python train.py --bias="none" --init_std_qkv=0.0188 --init_std_up=0.0188 --lr_mult_qkv=0.4 --schedule="wsd" --dataset="wikipedia_en"
Each number is 500 + 40 x the weight over its row's rms, rounded and kept within 0 to 999. Layers, rows and columns count from 0. Numbers have three digits each. The size before them is the row's rms in percent of the matrix's.

# layer 5 MLP up, 320x160, rms 0.143, rows 25-82, columns 0-79
098:446520539470509574554513491467513517460403441526498458524549550494508532491503469480507445546539482432459474514496576503523444466475580477458455456512564442470462517419519475499486585447528492494537493456542536455458391490521462584516493494
093:494448529476469505499518475480482460493470503525484498467529483518568490485530577403515566542483564550488506470517573410524564475497505589555521494456487536521488531537526488478506502507554490459432592495518517545525465472468514507438600519
095:553469512485460547479534542508477440499504462481516536484502494514422422518501505549533435465463496534533512475528529465443499530495459590498537449479497462480468573497442544522539503432501544512510515459420481464477433534555544506498591475
102:526513515537504517590464566567514406490476492501476526478499433529525513496482439467510531490518544492574505517461538508537568534492430523569562542519482525481529496519490583485473450565496468478434463454425460527541489490516504527512553462
111:466458481431490563479490498479522437450458475475509471578573555517473493460546535547449516444413434523459505499532510549437497480472498510443498576436516470504575574450498494568512579470474489508491528502444449524432444504565456523490488583
091:457541511505514492508582600472457526553433500462548515476498487474479475581484523525454525500482499511560449470542534519415533511463474502420509510494519571556504456513545576491517574549443527499479511530476497541491465570487483459466503485
111:486455501402474449432453550489543542639484442453519451500461519461496400528524469569481495530532599478546504480477441487538458466545451498489461563529554401452500490546517566533516467471522469535534518471470505494543452493571508483532477473
099:511478518489478523535458498472534583511571504517523500490551442595514581442498452481528539447563582495502521589525412498487544415490525559549554522434474494518563535489556576522572438512462538575558466434514465508468539550444540569537525517
106:470519514456489547477494468501526519498492534424505519415557483523432493508501538444477506521527488479377471551610533514444452522478561551491544526555534544454444452481530482526525456527452531525531509516585507547485557460500566510498421521
101:482435496479511525513569466451575541401447527505454532549527512514523452426542426532488474557497440520508499552537511482502499455525455446458513487454526515541519448433472502516488514515545418442463561502470485495536406563454467494501537518
100:505470489456527540561485541507495547480538418498419542473608555475457505433500615472527554465489490524462568463480521513530556512516602518479521526519553530523526454422444474469456450517477484516494592522482460456456544449506503512446481420
106:485498509563402512516518578572538469493460394494485491476565474539482441581522496515514522471485482515491551532532508483513505441457507543510467571451521479530460527486464441524515437542467501502507441460483506517533478554506467492464496497
095:477471549564461429515539504471491470462498502503432510522488546499552486504512484412460458479502566548532533504507510446468540451514496542468522482570507438437496512534544463542520482552539374501481504510541523515592528515610510508485558496
107:554545437528457519511451461540491470486457478483449477459441465513448562460554485473490454561462482470438500491505424570480516527535504527520496559502533541483502456505467541462572476528542473479473479504429481479436494508429513464450458557
110:598558577502529558473507510491517525515464472471510489442475442541488486528472530440505503508523499439507568523528455435504532508474508520517511505461419452488558506535426501533488430471576490466528536521479496492555484472513522443548546510
102:477505460500502408488534477464529525560477513567502484458596445524543541502529576448476462519494520595434480449412470387517535603477506482456503442478500509521470518483484477502554497506465439494470526499538429545557503532502518524520458513
105:545517583479494445586513487499468431448522505495436499475515483509481569503497569464499554460523528502483479559450453524488545481469508440531542438637424498519533428442528490486508519449556436501482458517581483563533577522510502466491535499
104:527475556499495473552527549437539509538475503506483445475528444618510497490433488485515490476567502420504442496467545537503517516537504507521496530528427504495471417481515521427475513483556554591473518472509509469601415442470508492495521412
094:442429510551529486465512447594470517576525516495487563404513551489449448522467465563503611494479529517470508508576486471490482464448497550488580541539461441419427517554499467496504533450562508500493521495499506548492442420475512553494549498
104:517454487462459472527506490568525508508408494424509458564455453478539549479554493564511489493519445571479547517534455465511529552480501514558515476493495482506481455434533517564498491420448495483513524542438475534513460584486518525476469447
105:561536513463433531531489479558490546495525489495556491463491585516530559464434487471541453516589555527522499452506442399438537464489466488497528468482421513425511448498473483528509485533492498490486550607520543516527429556507535469507518459
104:440433473527563465436442445478490528416512539541462431498492544519486485444502565517534522459516441492526476521450525497478479525553550533455491501522477576472429556542477466456461544507396530427542476412564532469489510524493468471540499437
094:548446504553515491536383547566447530438461466506509493523477518522463550526490436533605457551525522457503528488534491534532511480475453540522549466467472525499525453535498489464547426484503494496562510518529492568519539569544479481502460479
103:412492505481508557484514450473468417552474518484552488574464511528432475472497538592526465562523484575516454469497457578505464515454535481483427485519523459502569539523430494521453479532500450438484470505460418514520482476422493513521492498
088:572494493524476528515510511573393532566498512521518521518514484529478477514387512489517462567580496493581499430473528503451563444467506470540542484498463535532490497497537474421508449465456554480473430469433516562498503526536495528483435434
095:595524457460453521530538439492533476554557488492376489450501488519475512456513507564503551488502457540571514468451503502484581514515513491551524478471447475494474498517506434488502561509520493524517483489506547454527482544478517461468496480
102:490505526487492516518500520559485511526498438497497525486515499558526480472593536525520535434494496546473481495557529502580530495477487555498481538524437523455508458520523566514550479557541421557488540484542495557549520505549499555525527491
099:555486575532509479501516516448469473577507524522489534571472506486501517573468482556512511504415501476537569517573474525539526500497479488521497466542585478551540543461494443503509573449402389504488498518477474560479500541436543459484495544
101:533464474512485449431483516543422478452489557551459538470507470555506477455545518543561440508506516492515562433521506500569518488563470480481470484495538541533494514535458491526516438499536461487513534529548454519484522539480521531536480478
105:461510501432542515493540549459439560462471492526492536505512510535547529611469448470446533445497509481493520520435530533472484518529483569514468506518469535492527470464535591572492537458444497448560509535483458499495518482506505553479375435
106:419512486471519509510460557490470554486546501516543507478419541478522463522513485498518534475483486480474505514558539513548428498492522549494506505429511502504490487517544494519558490534547550478513490543545547442474452442475495566469501521
095:523504462503508528432554500483469466490448551479472415453547431563611519490528537441529482533540604533480533526480548509509430414594490540539525457501450496511499502536452499465517493526461427528456551515576578473505515506503462526528437477
115:525482475562492546486476447481492496508494529547475456397404545482498510494524462550470485474458509456470462483517488439543528432454529556475477488496472535535455502600524475485559520548477489517499529432478487509491545487528491476486525524
101:463506496564560410539458486478486490541470431469512473511534527516615469472486486512582500527489482519494479413492554512526474470453556483504506489473573523552447557476488556571486489516492551451505428439451497520543528535536511449460503534
102:499491442532520546530440555526479527508511474524591463549466436445588545441455445498513436499453470503491593537446499482440526506554458552511504447556481508594476496445505480492500537424535468473537576492496504495501510560478504498504543425
104:530510455509489494433491435488480432509532462541553445488434534532519434556523580464484497445457492538550479519484467526521504505549530528545469469546547509537426524462457494489533545526528506549444440503520495482553522548489480550512560491
101:477497564475554458496508539415423488450447448559452507461527483483419469528467555450456442471454500512568543482460478484507456527533468493454504509491604517458511483579524506525458518450459461535486565558509489467532386554473506459500509500
092:384509465480478531532560527455445482473491487505456469506504548520524427559562527528585518485566414541479584545563561474473454443493466488543549524493579481436489469482478395525501453449469505439520474471458465536540482552543509490466479468
113:503457510450525479547526513477508474475549409478497488412512497461446469530490489520547606423461505471484493485533511552521558571466525548480480566566494488488531542487468506498548461508522594537476490485553504509409424516472474447527512526
105:468469563455483447485506408526506547507492597522502500506479493546539467545499469431537416521545588488488499540517514483532514480506410518519501549514527523527504532409510514514498461547526468484543513445465475499496534487494542501517451553
104:509475559431449514492482547407542486547471515441525592504501513486523579513508456569481466536492508582443476498541529474497552440488495505445516520553511515555459566554540490584491487512486532518450444484414481512552491499540469497519504517
094:553540494551523489517473424536490457594568469519482406522546512521495460546474537485491518432428471469529543477471559532584519547484545506577488476433482487521519406502536606526526459534502435552523473487534528495498537460460486506451481514
099:449543491448452518416515433426511525537452464502471518442465496495455420489462474508506474545485561497541525507531489492484445543493562538494447440525530558526548521501459569471467548493578549541477552483467476484495477508476506523437481436
093:517479501500550532519560501570515482412515522464433527479533400493516508504493508554526503499528498464472578528481484488491509497503500479532549629474529509542511492478440469500530528533534472468477482450496554560503440508507482577464520424
098:540522536484529446500514483480524600462533545556516404481465514433480499394536543436489455453565485493493509448494466463512521539438512434476581458465533483542568400509517483527478569481453573487478525495426481478462488578452465468444568531
089:524476614496473445460571466558479473502447487498594458537428526492475531522541529484478515510575553441468513504467545521566453484521476465529490462452475458428511431472513505513523496571435493533481488533463546480564503483441508553453527460
096:455521479516392517515490556505570480530527514545454515525563567565470541464537526594543522485553563577527472490480445455477491594491423460450519458509492467524485469540484511624517506538473482493485542532471465500528542510475509517505473521
098:532470526490505498471575494464456512561531487486490522437500454440571532547507549594504507529459505483546510494539561587431476554506444455478437543549470512558493456573481526447545497475437464459414513446485542456548582535501468502579573530
107:496469516486518518519481457535489524495519555453522582391503461442512518458500495557404484499524525454515615448459573562467465449530429487491526496534465472484507455517462432452455481516537474515488526517534501466472485493476545475509491495
110:505513471499483508434491527492476517423457531526532493555509491435529485483508495460512489454546466539498529480493601408505485460489480443493531443515417545468487570566475551510497469476552469438457528437549552496432490588444462508508515500
095:516456552495496539550518457534519496497502526465526545539486452479490517434436520451492570481469578537515474523573492444528445486543496444497499543507439489443408544470520489521432557533545522490475522510511510427527501453524492517480512505
100:523474486459508479393451582445467501492525501467536534481492470480497482576495450471471529486469503432471453511518448517508434493527523514557450570466406489488443479510518429490501453462483526568483521441540526606523422510515481479473593529
102:479450492521505526479540479503484464559429516517494507508487452510431419520438560478425470589523501433478486526498376559436514520519533547526484533478471541450551501639485504509579520504538546529539568537502480507511503476485520422492553491
096:459446502478438549514485572524504494389536476550469531538444525486512465490506508531588502468540496483484508535494487470515522491592495478505536495518533483529482527475529432486472468494486518491596532605515537471511484534513515518471524464
101:567533422483565533565535459445521518479546533515479418448509538489559592429537509493529504496490458479589471537501585452472557479461537533511478526531503434560533442466467495525482504465527481503447524512459447513506475492490556521519479515
096:529470544417524500471429474510497454438484425532537457546535460509462515501485456565491487541542508545496454468522558524561579489457424503524535465489445490388550506419483471523544434473536503478498533541508521469486462473513525545555543486
109:515446553501459531470461440512558511484511550523528484509440463475523524574549529443446545474532581533474459459491542438553417440472492446450563441528516483474556541524492565485560509487502461557578511440476524501493491572542474518492543497
098:504542498468566483500515480478507466513482454509553541567494452489427438463481438521548474471550534468492504545462534528547442515470493428439531546543491443558440477469576500510533532518488492528508480541552507479527462547501414548471495495
# layer 5 MLP down (transposed), 320x160, rms 0.142, rows 25-82, columns 0-79
097:568563428549523496405476522559532440489504546483484546530437486456519472521533556534476524507520458547525457487526507525477532482562495527561488522498458487454513576532517550468529420498460495474544485471482481543484548509473514380467541538
095:540431530502530497518534454388523523447493471486507507511436466482471541554532482533438548534526424499500463498478451503486517524560486482525474502493537535603487445477541458481510470525521552487504508469468304454522449508487470504552540505
095:567521465479453566435470545465457464468469462479538544554500520518421463498534462550535463558474492496496552507541558482516476506517531537460482464497534528501497525456473547473499449561449549527550558484457388473508420511528415426435472492
105:481549581495434556575549481584567451479539441546491552574526502494491515463496452478537535525514480518522413486537570547467523530497505424483544523538540503586554511506469508507465463531511496526444466483494404532543458465480460472544547505
108:536447466468508525488483488484488527484543560466572505560526431538537531483553476464516497474475511479436428544519541525417493478535490470518424552418514517491520560535501476530432464456468530495537555464448650484521499501502502507462477541
094:470481459502456504462475427543438548504476512433514477445602470523517466481498473516480489517500466516533489477567457471439551448471427437485468486558536484474518519466445499520460457456540502498452509414506652512498519472511500449424528469
104:446468502469449473462481455475513506576481492492430453467512556480410473569511495477465480546507545496581586521443490512453436486518445513544557485490494498447541537490441599490543528449410499566514459543493504527533500496541544499530461478
097:441491508499586516456497491512525594482546482483527546482470454532454514455470453529511487498455522500532455471486487426505488512523501549550482416464467531480521474525534549486594485473443479478506516510482497557512600450534486518519479535
107:531499468469420502469431500500465499448506565524468506513496482495493489484488547524510554582478456491451454523456540562421494450600464577509508491469464486473469461592556426504480546519494633467538514494593515505495462496549498450530487555
101:486452495516494523501506482525497509498489454406524518524517443535547539533554574529508530545508549514442556527439534522438415554550450433492502468512508553582538468452452498496472505472482460434490501498504433558524421503491438626461560518
102:542468586471507466434490471543513532549530480502494535536509541461555484495532514510505473441523479526471334493444500542581521511517501558478441504548582497475520487537443511521554508529458499513428611512530615510500584486506507544510518415
102:512494506462499504479476504554509524493516496430459462403513447541503548443528532504572540503533478520554419560494476547533571537412566460422514480475545498497466499493494438500461559475539527567529504519480574499510510487473530445570458493
097:494455476508459447487514545529472509430514514456430533494471315461520516509560466427509501494472512504490510487476465414452504527518501486521492427475495437495447573494470557506500521445511435509516498559552587517495496523557462441461522522
106:535463555483536530535445469461525565499525494529540522559500429475502469577446522537560440490479454489507464473497514506474516513519483500507444530487487418524468445510495498492482506461469475532438471481442590553514471485476508460511475495
106:550599474510507513456573454474525546509531547509600485521475401553529506548520482428568477511536447442491592498514516446526466472524489481525525453392487456523562530555492496479484443536568511465512467508475448494515516488513567472481480558
102:533473380440467482494540491515482479522473571509506493545579544462436518504533573463462448526518552465534429446490545432427474509502542475429419477484527525525558463499492515467435426497556486483471477522506523467539530490543424501506493494
103:534511573556400469494522551506419515457480511536549505446465549563565492458415493485495479472506552551410564572490458576465491480428437466492551455508563593570519467469477479503567476473524513529531495491452385565525471506475470455475542497
103:587505501471485484488481486543493490480517412543515510498517534472459569464500545504430493489528520512572559503496493451544486458509546622483497526498498496452504435538423517490484481497439533494500491517551447455494470535497479420529500563
093:541453531493529452465500497523554468413423529506545499514514454490530509466496496498487438450538534479429658559498554460488486499528513508536504541497545510536457536511529530522525531495437443472474450476500566462499518494454541462520451508
100:501514541488411481453516479533474433516497542488505429496533426482517474528559431511559485458475491531547550497533480544454501541540541523571522486486459434432507520509516500498490536445507520494468537584467534511595423508547521520492480510
105:551484567484517474488537500508509493525486512487541528470505598519541502555475547487504512534608465508477472421479469458513431448546470506608485485504541525409468489532526529574524559541465496514575466523514516503484471513419549475471470430
104:449513466521595464509505458509512532508538509484474476548524514532453477466481601416460463507481570423540517543445473512470580419563567491530562490508446495484458469492437482500505460492501509460494453447522504511480521498385440536468479495
095:434524485516549455539493557518490460425473459489481476557544491528482457452496469425518486535558526559536481496479530546475489554452470432501571475506526523541498480480557464529468482526474513443435556478462419529467439507498427516470480450
101:444565529455467515516435508415519510436538477533562429613488459460490446500535470517484417506447519494520541476491493521521506532478434499474479466544540484542587549455474506532475454485530506450530466481479498532513548488488539480467485530
090:444438514458492546498446490442599530441523507533508530444517473537519507520551519460529565464412452541506561549552521478559503513559498491440517531485505487537486584461415483506446540500517486546474552516542482438494563490506513440532506555
096:548503477485544514490540482464560511403511531505420540459543448497531558507488518593416445478548556446535544518502533469595423441537492440475487385576481489495476493523467478435491468440452483427492506502538454515477400441440517429548529498
100:426543467575506496475538473389496424490536488520505523472520461470488438576571502457498520405523505423461548447501488495575456543559536552560541520527557452503524563506523450500509512513437492471473499546477499550537492541490474551475500431
100:571547524510583495520545557570479542459468548528550457530537550542558494468461457509489515588549473467521498489539469557474405515512562509492439460487508533565532603463534512568515582481512508431576525458565427466539489505502540438532486531
098:545480548555487536471528441401591538534517538531464512463492551480503554547470485478522491522538536591518532542466528481561467500431452475532585504521441522433507491497513453562457541508530474471490491590523440542512487571468444447535544490
105:467507509421519469568543486451499489506488537480556530539505518461530486541465425514519498556444533582523514566461523546517509512505533502513499464561563484541491478591522571480544442467449428442416446524484373479460527444480511491498525500
105:404483541533577499522451495521540482497464538469544484465394524472500416529472469499561498499492477502445524529494457525543465533461488559506498544467459473565495547518584485501538538480530465498490476575549438503515481453502523432500485488
097:480485563477536503550504504512498566461501490486473529471506534493462449522462563584516503456514478502451515458488521511461557566374440496505483547511530469529452540533561561518503519486582523515487508491483378487493529458518481504507478479
115:436460535494461499520502463520506482571474549530456481494540482520459493564512447509539416491509526470464529462482477467487535540597522486541478594493497556544542534459511436498559490484522467525474509485476377528512417506460534498473494531
100:475499451509524502520499489541489573501491487452452544488523469488537476441474513482550478567493527529507424432442484497476525473496489485535569483485505495577457521546456525469465548476501579488497411470444640521549490508484576427449494538
102:476460447426566489484448545472473451474584539475435495488447512480556540494486529485480482498470504491554437504515524515472540459543493470488449512496552465530540487472546517493483486458483467432403488501546500455524490472565583534445494416
104:519570392571453569547502489480554477410519491487523527447551516491536521447500504433546496487527428568539553548473408484538488442535526471490483479517499564504491495495459485425450567506447490504572486514503583552528448561471504511503513416
100:482415528410463514554489471504421495543449401511548474451504516493503555569509538505431502538483507528487433570425446522461556513525561518474504551489509447496502439539505507471481480474522514553434568575468551457554477502497529480526547528
094:468485525471520524440537532419493507564521574470543467527545491527547452512445518436556397538558527433448583507500412499504454475555479492431481481475541477547435562509508501454499484485483521390433462465525418499434535457478493492535507493
111:550505489465507527504553513428520477493483526514542506458574564475479486528529488450532541401489543530493447571516554480540587525546554516515591630523503505544528472472509567501550456474531522567513513503537546445495470454521429522506489522
105:552507510490538516444480500561449519455457466556539488525472546495470464481488529498529520478467566548459453457482445456455572504502468490509510560532527502491473457449525520530507505488542453530544507528524527489487524460568554533476439476
103:489475569441498468479515571504491492506482513437490539467569535474488478499521496530495424491520464489496491494519557536493519454507545514523486566477585468572523523502494470543503518531501412477437495474430509498606543471554499550504504488
096:518534473495536485527467502417489426579495450498520449498509539523538442558515461491512408529432493470404634552566522456513469505521459507531494460505523511547541513459445526480501511483555433558470540514510491499527499501542499481473452557
098:482502486490479541514483524472503503562499491486488454463520465568513480553518513503537465482518514583463526503455515523520485502445490516506408521457442520518495554555554534572486551513657521521464542454456511487517519486474457557449536392
095:486562507506530467487515531548508547468528541495501530489545440448512513512525523511548493459594537475529573493481522483450516482422507508500522488466518490538512524461525457495483505449468547436447472494498542565512450512577435443451438462
097:536484494439498573493462442521493499466455528551508432474488555530503538432588509435510474443532454536508499449475464520506506584523492534437504523472534502460487467477474523509482545542463526524525553491506394468481515523479519461502573502
094:432540493527496496504475522480544537430521509448440533528529423495547488413438499514480462483570457520557611500513489440428532515545513514450580543444550495488512459518467480502489486520541481537538461487507713495494473495489506485470505552
096:456500597496409488528509505507624490490478527455527443482568500560489556457518527557583555506527514495509497442526479441505428507533509502537592509519512437490475471482518527478513559432447466509524482496522518425509552518461528515491531519
098:507496462500494461518449499471482378565456488515494498510546576449529558487503486474485484518467536519521479488519527488597526500500476483381479472449464470518500537486530537517522542523436476464513450484488381531540568488456422468527515389
106:481499474504448526523503483503576544474543507526526554502421449557548523527482480505424511454497493462478437454452493569522492525504474465501556480503521496509497503466485486536524509537472502556564493503490578492478411567463532549489495508
111:561517505565478492477498535462465481519487508491506429502523399459544552426541542459551485453600481487525541515466527533499527468610532507580492374425436497522534507477526558518487561432495514479518506516487520527537471466474446554501499494
096:563515547595583490472530555536531431437512495540512527477551497520523542484483506516489471553472534557547479408482512503421503503518648564451498516529443505517470455543510533431479467509426412526558496492502447493495479467496494457502583534
102:547492526521525455534458553410556497462515411422503512502532463422517411550459495423470536480509461444451584478486527490398508508466571492511551502469500523482461489518511483488540573462500519516505479493434350499467493486481444472442502592
100:452460456475471490513461465620480543488496466431529462539420557547441457478500529548448508513497502513555475534459476392494412476439569524502510504512537519446549476467530447482441386529454571439556534554461495497526568512568581440489514501
100:467487444496462487535505536527512543467475538554519578548444434531480541498478565484489525473502512525496442460488440438487507441488486510427599465469551421513504489512564510467529439426474525469581499504490396478451515513562491517446520487
100:503457525473587496488582526514484509416495563553508449493538591489463527464518473544494489549486502514519463506463567443521498551395506466498539525529479452556532512493462564530454471485478447538500564504484543487507492449544535491557488479
097:533480517548526476496473473498566455532557484553529411532531443511468490509540528519568501503515489556489415558523468524505626544460491502605534463494500460426548583465508480533535520443504522471536500497434598488538480530454498505532529470
109:384534490468477469548510572539451459589472515461541495490500490490476505418502502574489492512501444468558500501545505479504616411496392466506515500478488574515464442540582477483498530518456540498457478496520541445499525463522468548389507480
099:490487495519469510469523499493537498477515547492522379496497507462484551547523416400527589546502460531538560438487447498390495503453529528520499425477550488471572504488424544516506518528467449481499457442447517480459542439570475448522475516
# layer 5 MLP gate, 320x160, rms 0.14, rows 26-82, columns 0-79
096:432492465535473480549521556524475479509523547445461467449563477493508492495463542399515473495475487516508472509479579531511510397480410436560489471465474410463525482479566506464462548468453518466473521509491515526495542435504541508487481470
094:541477411528514456457529480473493438532418493436496563504472399500464481448487427521500430487512496439498505496550490474428471564525438535576552500458444429556531482468475538443481572405472513476508483475425487461473515487509534509503537489
105:507492493534517451426503527558501576458532460478490529426531466487479547479507551573458485513477477528417511490486513483481422465519525471505547507493519513452442522553418446536548545458498523520539538515480595525492445554567533583549491478
107:461549558522448480459521441485519467416529476528511508460462467488534481491508461480502523502516542385473412476529525528491467458526487546631467464518504527415447487540469467494483508504524518489492508485518602494482498503483519528559542546
095:453421452445479489530471531519524478431464444518447488421510526550536457491481492469572512519454555533563446470518554518493471533509572551516482464491504499469496551491484514563464397487464471445464520469478521522503524427505495485510514512
106:506545526553529546473575504547518512415513508536523513579433413499546530459458512447522497506495485435443500489535486603432543540496535465526492441482465528599494460516521406468488533470487485475501464500582584495446447512470493568515551531
102:482556490511437497516520509521504467485425488586512477524497451440484533424404588565574490492454513467445525445498486552532450427523482585527488473522490480494510507512476479499452463498519542482547463506431525544474425510543523511469487512
104:493500530432380508463506507517543531459469549530542529494535479561498495542450573477550524511481430469462462461511516602413530452521512534517478495499476505493447547509471514536493477499544538436522503450481582478468509506566513506571536517
103:548542457527457572490497451520508457524506474582430459452479486475458446506446479484542460415479526414567417498569495503548480495474522503541521522520523488433514550561542505553554515471558492484497414498561487483498552489468565451510519516
098:503523590513547479466501533455555533477454444470426494512486540462492470475491535445485433485475424522481414418436452531533485499527480472560520489545498565477473537603480482479552479485442434483465496459485499472521537495478537452499474439
094:525548516546427453496533499503495450464465499555610493560502451525549452629478513487483466519529525462467477495442524525475510567537462511501480478562491436464526564530500534496589474480440532496524444453509544523487484500480506511479525516
091:527507563497595467526526501511519510541478566517515477495482491474411495524487470538530494448472482488496493490401515485541433493523463501483557508436484555531546455527525479490487479505503563499493522435467542467447448509439465517505491490
104:525497524493521478493545483442537528454499436587453564574583546476557491531515471513514421513568408471493477516486471499524487466482542497530546485502478452518486513505554532462492499461470516496440533500485560531484491458474529463488495557
108:488516522524431585554556618523525454464444502498485492530562472451484439502433533446497445547461510540465491511503477541439486539547535464510517482554487465536534563510479481446563459523471481479576547587452529452513529506519577447469521540
102:560514441547532452515532460495521536545511540527453516546540535445535552481541507487464478533521490487589482578479547489442431542560501399509479390544575467508521447518425475394515471518469446426565483509496526476559432504484415512567421459
103:516558486512510481533501495597488526491475466613469456496529471473470530552541553443478457495501479440499470497501498473494487476479481493548467504455423566475513438495421515431529461418560537574473486497508499534436444542491512477479552490
104:518453538497508491511561523519585450457537507514540497533488457496534483518519489505518468396591468476530466451536474497527448450539474535509519542491555451445557527585463491489586498499487517530554542522512539490451437473524462468562505534
098:442514526460519537501512553495492531524516526536513512483541533523534460500440558408567478455495551537457565485435541436445500602564454478499528457475514560461534499594493504466557510469487513520516470567481452488494498545490564539512437505
109:468518478532433431482522505509492519510511453488504468485481445491510487493509534486492433521493567510511469475500512542473532503489529440518526445497557437510587442492461544515522544481444496535513533498502592437586521539491563513527439541
100:510486495410475486506473452499522450537489506549474536489500470514460453434427539513440472478472496470473436564518466544526466525584577547515529481447479450528429584470524558514559452488489549509472545475497524391498456539554483500483523513
108:525500511461453504507546557467561451476504497563559564419450482444483521492547501519519469509501478435507407425456493578543415561543485507523499463469527455537470513541557414474474475444515533568517478506490488491444499557535510516516492533
098:525419507512427490481480493512512550514433486477497473431413520545472511553473518529517452431521512442505523572450534514434495481540530547512529490568440494460535599518530562466621500472503549562541475487497475444548512529507505514581430427
105:530531563488490463467529532469559561533491487514471538480429465500517462499497522484510484507526519439506473510483522517420481452578462545514484505468464479425437471517497564485578488549505573488481496470489572490476470539444479531549535500
092:490553519484494465472468500485539505500475471508429526499474538527498478441444389467565537422546474472509553535468550411521507522470566536501542482506481520511469473481505440521449567535487496540514494457526479472526481439467470579469472488
101:532488496492593507568530488508496448463529484524416515454513477469542554518507520497545570458411499512488494535508458518420495532525499435515509461531508442487525514513537408447511479463513542536495480600519526479519496468517480451454533529
102:511510491498530434527453483502528560489468560492525469480540477443496557510462519498497586479485448570553509508508530508502476441484493459474500374479520533547517478541513484469520484494526499520482482496516564456393469539474421449500510553
100:515410551525522393538548461483537524557507462545522483520434455406426471457479467489541497419491461457515515522511512506501502518520508404467556522458518503509498497489531482492465518436437529499514465500472514492407458493518385473482574509
094:494551480510490485476510601560490453488440535484494494485489464557558460511552531519477447487408494432469496542534547545485497462574563504527514457500496426504498493512484488482581426477461465521529503362497497444491526482467486537503544481
109:509499497473450468484567454504466551521494465403496517489534451459499473480477497465499497537494582481555521502518530496446435523500502442567558551548475492462540438506497468498509438436497503454478448529479490477497479448537491501457523493
106:542460477540455473477455471483485473454519535520476463516578448467506566532533446556458497501414501525509475426462500490492485449542417472503568423546535578502561533497439545555521438482488515552529511433447508469476476442457425524518551446
094:488503444481479480427429528423484507552542578521516469534471469496493513518480464486465522506521477560582536471481537473469512534539601568537494470505528461562506520495479520477488477557485517493511519495444571531510510512447444452481526505
108:495529492470452479530538517496583524518465425463547566522499522444555490546411524426526592501484516498540439524537450541446424538530487458502510435505511474466553496488469548547547468499501466477540432545513549495497472517535525530572545526
100:524495560535445479528511481455505508479523500534512471517512503450482505501555494528470563537506459478471489529468501452471506557528464474502487440509497519479534472445501473480577490499492435546491443487535505516376461537517503530444594511
101:526440520521471468493445462566525511499524513555475472494470517467470457465510502556517551469467529490493510470472467574522458525507475506479559432455537507546483596493493429522555518516594524535543523565456502491503521501553427512478547474
099:463539568562497505449533584541528523502503496549534557528446473502497436565488517556481444563455501419473448496555493498425465591517509499476522491500533497431510516562568510559518473497509489515508452493488492480461460560471528539508480534
103:454517477552512571503487543547484574507444494439553501499511439517580497506505466497496538432569550508483492451486502502459484445468447428516464502446519543548502444505433561505492531467532488503594502493526574464483518528513566539542467530
097:545433484496488491583482498530497493487474434540465500548510495503529534555527529530477468439447519528472465508524529516583503488479498455511559450499492519462538410521542519543534526438485408600547510521509464427528462512495515523421457530
106:548465446470488404545611520479546533488559478541464484469536501465448490569512522499427449468557574532451459550470517507499479474545549508543515539553505519522520543494486555476520510478479491552435472454573559533433439532484491523485505503
097:449470446484469479463515521484537482491492498484439515510523415418509481516446490410454488490511504513534490502513442447450444467539489493536519438514476472458538466517515477545524518520507520515450427554509538487450472477488462511508482430
105:543538470506463506596509533520518523486512412514544495540522445475528480495487491561492515552528487441494422464489465525497507472523533520561478499515549516430476490524463487466499520529564417472460490550492579450570564464470556554499447541
097:484530493490552475546513485457495536544503512440516511515515498476536456586555493505477492472489504468499514447520441444537496552500491496599540436526557492532590556502523463481469542407577485503495561580467535442523576503585460483507488524
101:505532503470491510558601525476534559475546503514465459498427492474540489544510518499508465496469576539476521484505519500545486556530484513516451454436504518567558555498527479537595522520450547574491517471517562462522506535521485600475532469
103:480480508521520541504558462466555526542466538438533500517488534506459513487445480459476507484469471559478457473484487508494455477614506419604522476543471449558463462496493522482521526442474456560524490508487540449541552529522559503466519562
099:523465523477479514470578486526588587465530528592511451507420517525585570377461487497466436425544560452538506514505482522479508599588497486488553450519531486509539484536510493554477517514525533499448526517488493478505470548533497446490549487
091:466468491538532500498462582497576556408524502503485523532464492496582468516471508512535401476491474468545459479538471470470500493537504490498654514575552537531517547526506489463530467510516522569621472522529476544463430525497492540524501508
101:453530523540532471560460506496610465550547503563463577481548484506457571494475500420492483493540534444485489421493464436499418470552492414548609476473423473487473479463485482424469554479431548513520489505507530522439500483489491485464486525
096:456522539504444474515605457502475510473510477554529505470573533462507514491464583534505491434390462401492456538492478452479492478556533428524550497515543564469549518546428501485567474434476495521484537547519541487505550543518564511566568454
102:553497523478511560532522508502555505496513465485509503556486528504549532543564487486482544467531526427517393559472579484520460558505483547606512523435484516429500445546503532499538540474548549560513493515562556468578523516516539494509518577
112:499455540544482469432506515542550500483514449483503506554423491485494478559450552474508502513480538474489436489460477514471460509492556489519486555463500613388498481486518405456472481475538496523519539482535547456504521512506568506535588566
096:457445479492472560530533525462554512541483457497516465505536490498569517475510449531431525540568504455550498532536466541427511547552521527514541463481436465509479484501484529566434542506520384516539455493563504445503460503521466461508444550
105:463524484537451513481519530536508497511529538589528502489357535479527509535550471539486451571462488519515428452582448477569507540518501528516482449541540479506554504485506536484484526494450483461520532516550623536486510495510558506537539506
102:505493487458488509498537426577494479527488465503452491524417498561496509556503502531429539496439570473549486486454437527547458510508591446521527489530537510461547471508497407560450429514522456488509461509502460537557529445533554482525554493
094:543491506446539489488577462531494523537458552505534380443494488523498466541475527443454480480488525471532578451472472473454466567575432528542459488548476515456528522475505544483523516437499436582421452447508564500472461462500590495555443540
100:521491504503461559541563491533513477496409463562539488496476525541481455475511448463454518536579481525491386491523478518438548506515548570526499455520453448438599564518463527467450487468491539517540515552473591431442552425544542462514505440
098:533578461529433502458487432517565480524439567509573531521482550520479491508479564477482571523473463462496515447475440518466437509523540451493516411501511467494584516531462525493567544532459538472523465508530530545497479486473486462469490553
115:510488465484547474497480494517544500453485517503512478512431491547532456498559537486495459451440494483442506537544580534552510476500516516498554491479539517540520542518532455497549391505498488501545451453493500483517512494484537543509536597
099:469464440442517504524513511485539512501563420484504547460499506531469443494501547528503516489479459468522514554453493444461495528498455576531508543486511484488495429558522521451486488476554589434484491558520460523560425510500523518505522446